{
  "n_layer": 23,
  "d_model": 192,
  "head_dim": 64,
  "activation": "swiglu",
  "qk_norm": true,
  "attn_scale": 0.125,
  "init_std_o": 0.0,
  "grad_clip": 0.5,
  "schedule": "wsd",
  "decay_fraction": 1.0,
  "doc_mask": true
}
Each number is 128 + 24 x the weight over the matrix's rms, rounded and kept within 0 to 255. Layers, rows and columns count from 0. Numbers have three digits each.

# layer 18 attention value, 192x192, rms 0.167, rows 0-191, columns 128-191
106155164147185136098112100135146164129137129164137076094119128163113114117175101137079142129147165129088123151094121157095144107139160131091070134155143123122087148155105065118142126162149143
101172101151144120113082095148087184108118207139143114182145170124166077125140107152156104144112112123147120152110161125108138122156111120182117143146112115115066104186196177169152115080130159
125171155105114151098151150148163143195125160109108156113158107104149154166126108143145133132093164131162131145065174105165091105129086104118165122151106149127111163184104102164160141127145090
177115108126169152124115108186148130129119130129055119159114152140120127126152123140118109142073110143203137105115091101078146093145147169145143109104128134081123134102107114107108136126196124
177105164141155128144165127137126135121154103087122204098124103102091194127121166100085149136180072099115120180150133099182098134105126093138138147118095121058122134128159102167126158145108115
164092109138116119130154152147115136118180108097125099149118129111118109101134136084147157114088120129130189117080150122158134077055141162103153096103154113120182138158158095146144104081132107
126096094109132108093142140136178105090141101100146096115161092138087129167168152102108124138096125143076131090115098123166122113112109093145134144142136145142151145138111130103122133128109081
132109091075150140163160123172121127071135089125162119133159171141138182131126168187152148126121111171155134127145192089164088136097096083099073169125164141128123146118129125135161134173141092
115121129099175131125125111100118123116169140121142212146090130100116127120171082117151113100143185185131182137158146085136091161135152136134141125153175171126086091152118129173148136115109119
124184092119127146078128087102094126079166147190150127141098144171078126162154092152150142130136101117093119125124133066163121133108146149110092147112156124135137156132093154117171122099109112
149086139097150075116105146142144145111094100114162129135158132120155167122068142181104160099154060111163117110172120196156148068160137172131088096151104139132095160120121093114113158178131137
131179158082121129151107074116139102091080156129131082160159145113107126105131149142147151156090112098083146107125179140137150115130109164157140119097122061121137181159150144133143078081140121
135134168088120123116135138137113083132077110121150077127167131113113176182113138129117145090144099134134104163150092185119095138131158110146154169134131106166095122136120157133124134147146071
159076123156125177135111149172082088123125086097105165193109155137176124042076128164182201128176119150150166089144161126166133089096114133137134094172103229176107110138147133148147146142148113
126148114049135162100116111047114104174094075131172143125140111116140162124129129113106140093120126178141167164161148071196067125132118142177133118131134112132155141177106143118114138116198113
168067116161091159145138163156088119109134080119142106058052158100142123131160121082113118157092123147146183114173201115152091083113175133122105144134146079090144101126172155130143066128109163
150189156137063171091129149114129067097142143144168086166130158139094171111184111106145177160119104109115137164090170135117123132091066123130158151091065127125205110144163067109129179098094182
093129132154142160096164141103120126156125125095112117150130131098171083137131170109124143104119096126136113107118122150115124140142112094145182097149072053144136124156122115111126119160083165
152172144109106096142160150120128100208140124102119163115141137173135154073108170152200132160112147099088151143083154143134153153110113124153110072067126158094145095125099143153149150126166136
144102115128167104092177142118126128139137156177132132114150139110136150112131145131160098137090105119123143098167142176135113160135115067156119136131133102108112162150131152145168070143126105
085100144143047105122129124143125094069159158132146099116120133122099143157132106197157116146180113116141096152124113099134161123157142143154126134160098086139163111056155098080121138074095123
171117108187145167112114113109157151113132145108106158144112120100125032132122122155057162086105103137089120175128108116126149142168122153124179147140123087177146079180086130103104082138147091
166145107153128121092139050115141140091169124133110122113155145134150155110077119181148132074149097156089119147173139103092145124140101094140113150146219144102106082191089152108118129106157110
098126133101148071104161115088117084126105172074139061107148106110135186122128128166097104087131087172041185107167102119182153138131084103127149140122145141169133135145149154118130115094174100
133139206076134078087152131108115129178093129132133127078164147119159170135136127116126112179157091108126136125088133140170137103113160136157135089119125188127107128102112160142084127167117153
100154149081158163106149129112123118157087132105150135117070140131161142094139129180113129117164166081149119171153164118090105147144109084051135130122138116150132180109105070081112097132158120
098109122125066099155114099160138126178145111121106106152041121100168114150130153097087136124106124140112165127078115183162131084112187176091195120131154097133094169070162116130096113163153129
124140139163085114110138098134102132066164152157137106176104120104155079170091126146100091166116137088115073138149107122147155152129148111138190149133143131146113108177099178125118125152106085
115101137087129158125144126126093114100101158145113087117132119133130144111100122140181065152158147142125103189149100135112123154136111113144116091155126123154152129146112127083079121152139126
102105168100136090110128126076079075159141195138210163130122122144167137196147156122151090035160121170131094108159136137161198185120054083144106133137105185103113076147128176153096117147096142
187121149133075172105150169161128146120130107100115146110152149109120109068120164154106134137092127157114162130140114116180101129061127088105150112095129117114143159138111174144126138159174111
124102086132113138156109098159114130168143098110116107153120119101081096104102118137126114106128106103088096134115120113111124116121155165132137105175121165134085183111177139122127090143114095
128101125119133121152100128102130162151145100119180097146108128094075109106118096110137162091108139099098158119143097153104098121119096114117117101115135084157162101112154144112136123111151113
074119135094105145111140166161093130108169116137170117147107119140163165119091139138169096134142126114137071109106097097073088133142107098165071130152198112121118176115127162150129097129114145
124189098146076195150134168111128165156135130115087087116089146114056135130138126111123186188144176087127146130130136096143130105120082177118135156182121151106174149124197130162134130096121112
167138098166097112155133097113161172156131138133123132099179125133093119109081107170105137115123136123141094166175117153105128141130166122159099176159108128110120107144136152147130141170137130
100102164141095129124177107118116092120170067117085113138092157107057168105159157143180099114140112104146129136116096133153103104105134144167119100126117110136109121113138114156104085115128133
165135157138110069103132166140133147121106049127144105138089126121102126164096111183141091130136108117098110094155096119157152114106135170102148124135062105119121100125099184146139087125107148
141144180112115108098171150141138118087122091111160151120106142143139146134168121110135149144116101166127131123150125120169175156137142121102125105118078070147178149124160139103099141109070166
140121150185130114136091146155110131087107144126133193105187144110107081151138157183123091171171142128104111124079147103101190130092144151148171119125129163080216155103106116171106143107121127
121140102105197106099104151173179185087144152133152173139138106120144163183102108118049121108104100103134125144124169137130104068118113144081147129100158140136086090140145107127147149141121116
128152173100139148145205084131153119141111182106117181143139126093111180123122119166142089137180170093109105142099134100113133131117117160082108111202177163136144165152124172111131126107126108
150134081149148109154095132139137145086162200121115129119141130076126114080117083129110150149147111100078148152125145143112094113081081150149128159177115098105163115134141165168091188146099104
168089161169116157130119093136161153116132155146103154123142153123123146131112130114096166163085137106159098121150148114148134162131113075138130114067151112116095134113111072131141144164143091
078155142065114136148095070121144167117085149145130143132156102148140107113106132125155099099109103120086133098184096169147116148106136121171114129129103193135127138129083142122064073193100145
150125102112151134074156206137100156097068123100140136132156112077113156108144180096131083097156128141151080135141156180137086117122165155129111165111111122108133156128147132137149126133113116
148151157054156115173092091135109112104135136139133107115195120110091112091159153111080156152087131109111107062154113148148080148136136147156101068087119062100160105159160137132091092126181145
170121132097147153145126128178110095149138088112117109100067081127123139098099181136132146088095146120127146125100142178131121153136131082101113116107147133129153164097079123117098137137103140
187148172132074112176137108112102113085127116122146109164152133113128093171159151082061112109145133099168153157117145115121155140088130138106175143088151135098135105114110098173094200175122133
105145132140164122135142183111094120099121102145124141061145153126113133148133114139129133099116129171115127120133113101119148102134182134156128140128132109093081129173158091116157188109165123
150119098119167143168120097139119158180105162100130185128105131123151087179130159076129138108117156104120154158157114113136104176099124119167099179125145115138113114158097065090166192116149147
141167157125113077158139142103092145121095133123164135149132114125138118154141115117130138139114072108157161098111157131128075141131083155155093150091107144136128150112100163170070174123101136
136125111114129178140124167161125161097090155097042108169123144134121119146089103175132137096114126108072146172095117093107167157134144134126155132108139122129147110142091126130134126102149111
192147092107135139137145155160127109139166124124146114107142127147159166124134160103096163102152137174162136158134201124138150137106152111114077156113088091159121101080091121126142113131143127
164126092139149092135095126150160146130137093171150125172144149155137081137148140117127154170142136148176132137145121101117133128132176126086104162091165154168133144154146136165163073116087132
132111080119154160170073140114091141130109096135170096092126149097196150139142167112175172161158134132168120077157136175119153130148102147095074118107189094145135181107101090131159071204062156
114141119131132109129133083120151145148109126134130126130133162126154173112126099117204102151080133118098080130099147098120131171147146112119126124138084153143108093133133140114119152110126120
144030113114166061129148138082179137132109116139141139112126137104076147148116114082149101103109134142123145132131100152116104106094143141120106124087104126094086170153105138166125150141059126
100171097082132126148122167144110128073110160117129126085114131118138154094152141122168079104172167108116106092127115180144160175086154139106088153130143092090144136134101151084138134137130174
175100182106042141079169103136109088104155149116119148147087147117102151066133117133138141115130164155122122130120142132160177169141121130143145133167117133115192101105103167146140123070144154
191111151178187116098152155148156153121172195100138174115174119101177157173139125091152077144109087130141108143103116107099158171166101067129122104117115171129105094074123158182101191163138109
117102149122154093108168180109117071185138161112095058146100107124123086145181096137169082127144140085141136150126131155081163122114139169127074143102100131073091099118157056127116070129145170
109149112175149135119091062111110175130129113092104091140119101089121227122074103127099135136156102108137115125145146101099135147150114134125101205095178105120117113150149129161122174097144037
139164120084118180130118086170140158108173111083075124100117165146115115112146122074141123085183114140133084133119136127079159132146161143129113076169176148101130148132139105079091156134146069
138120142099124116164134096137143125143106114113149092121104171107132182080116129114131088102113142141135116123123121155152123134117133159139076145083112154135128142137096154123112151090125136
148147129138115105112164178135105130147149116139102105135120121158144140131117083161160127096153135145105171154146149144169147122140083099120113136159128106114115096091136137116156116163152141
122137135162138129163105109122123156125124059137104137129124135109132150183148128110112122153111124120118123116109144159172142144128115116142167088107105126148104118147087152136121157117100186
117166147149144119139180142114124127138128138116102137135121153115147131097117104076143146110108137158150121164111140112125152131163148168122167151102135080155131205115100142140127143134129102
080147112109120119140171117138138154142095161141105161106109114106122084143118102127096108122125144146146145119141166164119141118076102116120113065128125138099115111151102131101127150114081137
126106129136117132106148131152140115127103123145124121131139083133119158122137130146147094098136157183156136128170157125115082069118071126111157158139126124119136135117118135119107091107129148
124115137130136150139112125150147114111121125099101108121130145123151124097107129115122126159077119137166159159136086133130162120132141145129139140114105100176131128139108132105132157142168117
075100123142149125131132118101106124112155175097137107098123128080152095140122118114122096133139095109132127096129102121114109182104167119147130135152120119136169124107166112125164149145117147
133145125143151125113128107136092168080090132101133111143111125134140130150124123165094093109115126145126134104116124138105106151118131124135142117165127143115123124121128122116115127112095102
145097146127114094086103143137134094160122159130123111135139154151142060117057128100114149134143135133122137126119162114154163115127113116112138138095127138131135147157137153135146159126090145
157140111147119171130123128126141139182115128136164132154163111125115153108179120151140155104137119111103075083126140146155129126116100088090109132168141126122118127125131131078130149144132105
115124122116119134134095112113144121091112128149108112128148135148103114131142159155127144145096119129143108108130101109116158144140130106161107160151150143114085149117133104135107123085144133
131139136128131114149132186140134141177130107103163129133116102138121107138105103106141149138099138126133115139093137119165126156188160190140123150120126151140121129180107174130174142138138099
114113118133082130103112129149139132140168119127094139103113129107171127138120124143112134110150145113114145158162093118110118148159117122117131131115159133106124137138155125113111131142170142
127097102166132151139128135111164083153131107101163127156101176126108144158118110115124107141153146121147068135106088147136173125121109102086141162113128120100155144131135087106138142135080162
153083136115153159154099085093133150116153133129161138126148144138136137125117128182127102105156130125160119131091137138113125166117117111094129098155119121152132118112145160167095141129144103
112140119148161097049143127136141131110172085081096141074113137140097120129120133107116121119119151153152144141124143118106153142143119154118104124127164131102121152115124123174137112075110127
141133124139138148101115134103106147129093175146108119123151107097142146121130128106143142142126123120097121111129140136144112135115129176119131146144170156134186110132122178146109140161155155
094141110149109156128131164128126099117081102166112100169120161115130134097104150086113087107141161167140105149103139167132109153137098142173139149117161163127143103113144111097137111127139109
124124100165075100122113132110114114091097108142144162132106110155118115128127118138137090132152100152112148144119136101161140133103133172139121137153096088123141134138143123097129090110148088
160117146123111122145140147107115116124116160130122109151129138158125101110107136105132145109111113120127135079127113140137143085106151121118116125111119110162112126150100101130130109158102091
129125118129121089123151131099134159110121117110119117113142174159148100107149132108137112112148138103171108150086145147129145150167093126139143117106130108123131141142115128135167145153146105
116119146135135125130137088139142132130128098121129132117105145140137116093128164135128129112106147102116149128105125130141141150141114132120120110114105122145137183093100113149128130122099124
148172122120145121158128131084150110135147138127106121128159143118168136144120125134098161131109155139161124127108131098133131077130146114161149149096094152119137118131109177133145141089109142
140156126100121129132136171122143104134167124114122118151106132079116129129146123153140110114154110171119145101099096155130156106154183137096151157159114134120059120084134115118150135150132091
135130158121106113169119127112161099142145113115129134114132117148143090114155114113119110129162103133146128110135138146124171127165107102134146093149139136079114091172122124134101143164137106
119165110134146149123128093147125141181145146142081163155151123156116172140149110123147164173129167139075118144133132117132118131108143138141146111110141117147130174125113097110096118100147150
143153075104147149165130076144142137106144107135134158128142131146110137133107141136099134123130112112113128141091147123148136113151124121172081105094103083096155145129108131143138133133125149
100103173091159178107130142132109146116130109109092152085115143117140126169129104119099154129095134123101130165132121093131142145133145134138124120146132097172139118129118119132183113129133099
088114092089112136151175123125118128153143148118136156147107137078137160157135151143133144148161185146109125128119112114147142137109148097101142125143122159105154125099129139096102103101198134
103100139143127119097123146128110102099132104117104136154131134120136138081182120110117173194111136108166147110149136135111098122115121132164133125125103101098143151087121117082167075118125127
149091133118109173133118157126117125115121151140152107129140156153160133152154142125134111114153078147145157100107105117122087108132109126120129180115125134138124114131114105149065151185132083
125132083122160145129113102146139124117112172133112127081149171100111136106097124113145127132143104127130129097118139126098094127125132118132113153145141161127143116166155125109137091122108137
156100100126167121121112112121122129098144077101154140098100134149112131141117152126132133132121120129182131191113146129130143153157112101120109108169105149115149146105140140156136157156154141
070145122169126142115109130094111141167131145108112132093138105136135138060128160142162129128145139151139123151149140133082148148133094144152139119177138131153139096115108142104114072133077130
126129161133176087178171119071164109135081127167111133111093129137121103130148148158120110104146145156108105150120123108098140112144101166129129106127149122130102127113140171066131118113135139
100126124097146138134155111107121148169126101109105108111121146098126144117147146078131143133107112108139121140123138093137120137125106112077098124111140134113118157135127132138155149105095147
113124159087169115152105125122119102108142107120135082134130138169114160115107122158160134124139096125113144101103095139126099137103121152161141175132124149124135109111187137126130122142160128
152112143087142117131155131127148132094128126140141145100119101137122125160118093137127135153164179113140118124161102128149107139121131157083154124152149104140123120127150135120091134127125137
160151132130117109114167111142125132123109131116151134113136127137148147120129094121138114126111132122111157166103143134119121158132092122146163075123124155167113105091132119106119122145124128
119114137088124153152143158085123120169184149128131136158144113139113145135091096112134138152191153122122145125136121140106104097155145131109138126140123119136170108105148136161116111126160144
158146104092186106152135123112108141127144130157100098171150106120128106098122119113100129153123152141135082112129153113117131120129115127155165126161105135120137119118125120154109131116141129
160150083097117166144099114134141126114167140087106123135136135138116152107130150109162163153164158138127127110128122089115131138080161138144111123123169121108120123126100158131145114112157127
140121127128142109159127111135145144086106130122131134112115131144139078142122120103125071120126116160118149112103122100110179111134157112166130141152113135147128145168137113122123156128130143
137110108152091120148151169145134085133167140140099175099129128132081124148128120088098161126144103117132169103138114143087096148108101113175154145136146128154088162125120124145059138128142139
141103144105139148128127130159163134136148123128098148083111119156094071099162129124134142111120120134110116140095131125109148127127115112123094123138158123141097128158137135110080106149135149
115135138151104118113138127133165142127119134154107092148130144155120125105133126148110115135144136120145131126162125162107137130124157110137128083168129104119127130083129122111106132164107131
188151076131148186146127131121156111159089101132156156102150130103148132145137143159110110108097110123131131157128126134116099158103138128112106155102134128125148137114154098134100111134143102
129099130107129123114169081093130130104126120127193135117109120165129115138133108134154143106115116127128156142114106120164125090145131088142122101139143130140147185137127079132148108132107134
123102082079127123142136127140141176102128161159132094139130115115170118137146122116130140145131155075148142157101112166142128142120153143111136098159146105155119128121067100129133170120146130
116141172121153139120081095129127127132136104158135161135130119105124122117143112176131100140109136106147135114141115142089118133083151132189150143125151183114133144122147134131095158121106145
115136101128137148141107132127128116102115145139137123141150121144135139157136146126109148088147163132143115111094177141153125152129135103155163149133117129114132090134194152149130053131177133
120116147123121113114107148150143116114143167132139134096106113111106120114148137125107100175121132126128150147135164111103084116087121137161124141152077096169117143120141090129098149154116124
139119115160120153148109080155132133114102133115084158147145123082149121111167089169156118140113109156126130123121147147185143146108146125123106171152139148157104107101116089159144107146153135
134117136144120102144128138118147090119149172135157105175145135087129172152200142133109138141136165100120142176099172125112143147129124138146097084153147113122117103118145134106133118088106129
134143092132142122130114134117137105145138145159132131123129120144121112102140118110151171141087134155170103130115138136151170151133133098160084173111124151144133131116147121094162074146139116
127140136113114121125112152114126119143185135125128080140089136117120127096128129130129159151101138141085099161153147146155085160108092133113121163144151157152142171155125125102125127167095146
175155184087151139096118107137155137086083155118154159132151099151104137147168147152099168118124132123137136115122129086127111151134122136120141091165118138124157129123115153111110103155104170
094126109115128127152168114142143115100115131122149142093114111147119123162101103135111132116147141088098081157118109134116118106082165100105105151129085154124095120124124161122122128156099144
115112118120114121128140168136146103131159134120124101142137116134124156134124117105097156145111137124116099101128099136143125167096103108130135164099170142140122089106131105066129128130105115
103144173114149111116127078134147083135157140134108126156150123134141139129147097112106149143167133114121139116107141147159070149139128148134110083153116119142124090131140143128130121092166155
117118132106144108113106143117144119139113132133122140103129135160130130139133151124158131135114129155144134101095110114134161163130139142169141125131143162104137099143125156118132141167111155
121132089120140121127108124146104116165136118137139186130088130098162114100120099122097094122137078158080130113118146172142107155135109125133135141150090135134124100120127100148155153147145074
122102132124138084099097142137125105132122093090167143163127128137120094126104133093160137107136107123153136119129145126130157139154164115132083128169146136128127157149131140148122112140110097
146151099124113158153084111152136077117147138099140134156134073137125159152113117088095139119137148175110144140131112155137141157100143102137134137146146116102154113124111116121106128155111100
124162148112139164100109142133121119129141155122137153107097124105150111157120100098139101149105149088121157145133105109161123095116118145122115109126118127138145133113153096143069097146148124
140132099126138112105156116090132129159131139188114099107157113145132125100130132146138138141117116108107133105129115136118123109150138116145110148178113148124130160152147122173108134154097150
122146108123124153166148138115150137144106104159125139099079120184137136120097149090087115117113107167119123137090144118093137115154128152143117127132121114113132143109096158135106124110113151
121080080159118124129149132097106128133116127122121113155129120123132126076097168175118150116139135135119140124121167148114129134137082177100127126081149144091139112143143155115133113130119114
110130144155132150131120179135152110113141098156170155133151134158121145101154112183123100165166102103103126124114166106124141140109083134171146124168113130138169109104168127154138128110159167
139144151130146137133139134166140122121134178096118125128102135120118133172112099115116122086116143129102126121127145133160121118145094137142131130169136102122139151154138128105180123117119147
130132130120128141140111144138153097131153121107089145136116125133108087158181134170107113168124181124164123154166144129127091119111155148157139108131113116129128146108104112161148119119131136
152121133117109153119127117107151178154130171171153116128150139132145111112094137091122165099106101095148125112089097119182124117116140135157133070129091133135084138122120127146106115171110133
119105093108130098105107134115110120107152147120147093131154126078094134124126121136128094105171130121121147112157106108148091159133133104108123150134125109135136183135177098175139120134115149
087147096125161124110165116124105132138110141103138114104134109078126092094146135146119109106142130101105121115105138140137137170138127127091104132123176158081109120093111135108096124148106094
151135129102162106110108106133101131147106144099115109120115164125144169156157139123129121095118151135116113118150132149121090151144186147119092161138127099140129118127120143087138150134108157
122111124130115147141126141160116133120144133128077123101126137141122139127147113122130112135160119094122131110128096108108121116122139132118148108151120125137131104147136103119121148106131117
095085140132124149133142170124130124129120123115119135068126164107099141155127123137153129104108122142110116072141129127113127113139140104097101177133178100115106137111116148110148123126180136
115131138114168123122158133132150097131148111137124094121125118133114147119133149102159153121121109127114112129115139133124098148122144152094138082140114120173138123089110121147085095122114140
122141156085144136124130125129127153154127150136147086124122119144136146140134143116096110134094097134161121086120123125120138124107108143083110141090101107108160156118111098138120113133144110
112142154166103135144114151130138158075144092132114141132130163141135088106141170152143102127136122133133133130137122155095133135164164141118089119155125151088128114100160128130110129139133130
112095131171138122145130136127125119133104136122102168078169160110109141134140158157127139140087088133129099106121114110146115129150143131132159121127106129135130102124099118160151128135148128
144154143126113126150147132118099158100090132139105136125147118141153108171124125078117131094113124166136179158178127095154110119128117126089148119095106103169164115135098129114142128117084135
102112164093170140110104143127123117137112116101154162147125180112118152107119147127103132136160081143128122106145097128100131123146127106159140091128087110114117133096164136156142126128114129
148135131113180128127141127139120122115135131130154144101079108145108143147125133165106160140121116137138134127175105117117108158140132119118126112148107108124145104126145117099103120113139138
136119115099131132156132143113129124152134102129146109100126111182133123127134107134186139134099085121119159093134135110133104128116134168141151113119130124126127100140114129112119183159138129
157139123163114115139130146141124121129109112120114133142135125100149132123158141114152110103148146132120154111172110138164139153137091114144119142161147139132149127117135167126141095135094118
129117137134125132142124118124116151129133118124114162154111151119118126167127129112136090130155145122163131155132113123100101125135136104159149159114112114071109141121137115112157125088168117
112127129123156104135113139132126112105133113134136138190092089085106146128115102109168126131093152137133162138155115123124149153128106081128117106128130091137121164138151123142143135110132114
124139121141141133154121113119111128147141127104112082144139109130161108140134100155162116114109132089144115142095145114158099120111134122123111127127110107162131157124116124133128124153134132
147139087135142136152101125126109155134136199140117168140109112124095151135141139127123118134148156117160131124091125149105130136131122139112147113145142126122119107113153133154136112152078089
129130105138142115082130168123143107173126128144162131127100127143148125129136099135166084110132119142113151111148112116120167117137143161095123108110078143091131158142140132111102135125104112
132154130129132159151118088120126143114127135139148100158109140154109146096149106135140159100142118136169129113182128129131097103147170164160145122124160151168103165103124132151138124128138116
118156123137158108157136114121144144144135140164097136169132127110159148117104111142124117111100132145134156102135110114115155134142128113150118125159119117144130099112137134095099149084138141
122154115100091125158116188152112167097122126139107153126145153097096106145157138111135112125111123117152109128153131135170093127108090125115127117144117126153135109110160127129124100129147151
121130123119103135155097125092148126143140125147145122124137109142158107104112101133150116082096141100120150142144133105129113135121134164163111124116128145107138147126132209134151106137175139
153147151129116128166104086130138106095127129128143138127133139097122155151125089111156111104131158126158139172167127126170110109115117099124139148159094112164133121130150128150130141127126100
123127117104123131144155130119124149139112102131147102109125137109156146105126132108116112150133136146170124112130169157142061114152133145116112148128176105143110134176139111123158118156105112
104166151134169164114113113134121109155128150100123150107109117094120115144116099123119118161158121126133155144108115123161104130138152071096118145139087104104093150129132139136132163147138132
064128124117146124141105151167135145127139143084101109091128131122084112179171102124160092120141134111114131130125159152168111088131122112148133154119128132105097140149122127145119137176137112
127119124171107113177151135093118133129145136120142145144112144130123157130120146109134120087111119137147101079150121127125178097141149133130137146159112114121123076136155168145151140125135118
094153136145126134137146150122112123109139123104171100158086112140120128125134100142146127114114141131134157128146106143160149121143148128138107135147117080121160155068100106182115132124149150
111119106106134113135089126124130116094113161090117160102172147121131113127121116135116126163143134120132132137117183131112168133109159145136148138100126163104130135146120139101165126091130135
100125095135143065104165139147128132112117166111129130134118122151127137131121105142143153145137138108140143151161124149125158114099146140130131131153134135108156113138131157157119138135123144
122135132126174156112132156132124093135097144137098123126125118172112134120138099094149099125102113139158131124122112147145102133101118137112155132120100146170115127111104113097155130158120087
169133149105112131136118119116133116101139098134160127121124132139154125154144108136108141153102164173120138128138101102165129126179132113124136143129159155129123145095071129106110092104153103
123160148146121108145147129155128103137138115123155139122138155116128150118108124141130141155127135111117103148143144125123141113126125138151115123151130174145126143131155109125118163136134142
121076101087120136150115130120143124146146139153130154078151143120129135107110159090126092093088140143134104134154148134131104096102132141122093109129125121119159120128118118134146121176150110
106142126123139105124124120156114118130138101133107105131084113124146143152160124086100091161105105119120125109127097117140116157108119143102121117137106117159118145102149096135180121117101136
161115124147124139124128111161139136126108122133149127127162141119137102121139150102100143114129119133127110141147103131163106134137122119089137133102145091139124132167129099135127114147105129
107153124121159129112132098132150113149093148081119129112167140093111122120102116136133089145090118100094132136145148159132132114146159135160115154153109118134156118166213139119098141181112121
122120147147103116106107144150114150137113180091117150126171128117125096133131135126132106120126107120123136113130164121108154112153089114183135147108151111099137147202099152118114109139133143
146146116154096132126136161123104125127135079130133160107117159129125125115139107154136162117122117123110154112160100118172102132129143165104103134103105099144123132114161142141119116174143124
109081162130087134119116139120131121144134104134167124118115175085132162106093152131130169121139073141136139097131163123106087134120163154130139079147134147156136120138128151105138149135117144
158115126124075139126141152135134166149107132108145118161168098167123140078118131145126098149122107090125109092156133125132139104138147130168139156177110116108083124114156098141137139102131138
109117157116141077162118164130121138120146085124149132139154136127145149127124138114105136168119098141108121139149150121127134116158121154187128105167119114148101092120131156126126137091103134
104131129127141103103107161146130107153117138113144108108175142134163144132144092134137120130086107126129127103116150125136118123135144137107133107143107184109123118100125129125128106129114154
142118142155136133125108176147128109128118117141165177140170138140127134106133138121130104127144102139138134118143138105102159135124109110124116130126111094140111122092170131113150120125137116
120145146127127145088118140109118110102133141115118101098127115136107141161119134124115112151118103119133089158143130127106125112130109119124140107097124100159111103134123118114132130122078141
124125104123158111128102121171124134132103117101131107122158137135104144171115107092134152136134145088128156116160085133136145123127126118116115143137146134141130094137120140129152149144153099
116113143101144125096129122122122131127135124138119145157104150098131115090106118128145131152122100074161128098159134135103130146133103144099121113133133131136126136160151144152125104088121103
135137117127154117143107130146123133147138116156151135202134123133112129112086092116097152063171164090145132114114117123135123140148123123133116155130151131124110133115112142092149137139102117
123149139159128112131102143132131134125120138109128079123114122140136116155116118136154121122117115093154134157098148151130142086138148130169150173122131116139081137134124106102110111111110176
126132152065135159178116083106112168079112132111142137118113136124111144150115130096160129106112111148164180145129130169170133142147108089102124142084145113158149114115125107107076134135139094
091108102138115145157148138097121168134106130130094123138171121137150128109101159142163148124138168120113184127139131100134154137119080128112126121126117114124129174135141153139101091179102168
126153144109163163145121130097162125180147135110120147107106113099144155128178122152139145106123083138116150144139112158126123133122135109120135116133124106094140118117169131142128133092158087
120134095113146120155121125118110124111179096146119126155121143152095144140123132098129160136155145125125099099120125156117139148133172154129143141131115122148155094083141152159128128101155113
147157152136118143121118129184145157129133080116152157112101133144157093122075130176106135110141136164147116160118139114157131125162142123130132148099110154152124111145123110116121124072099141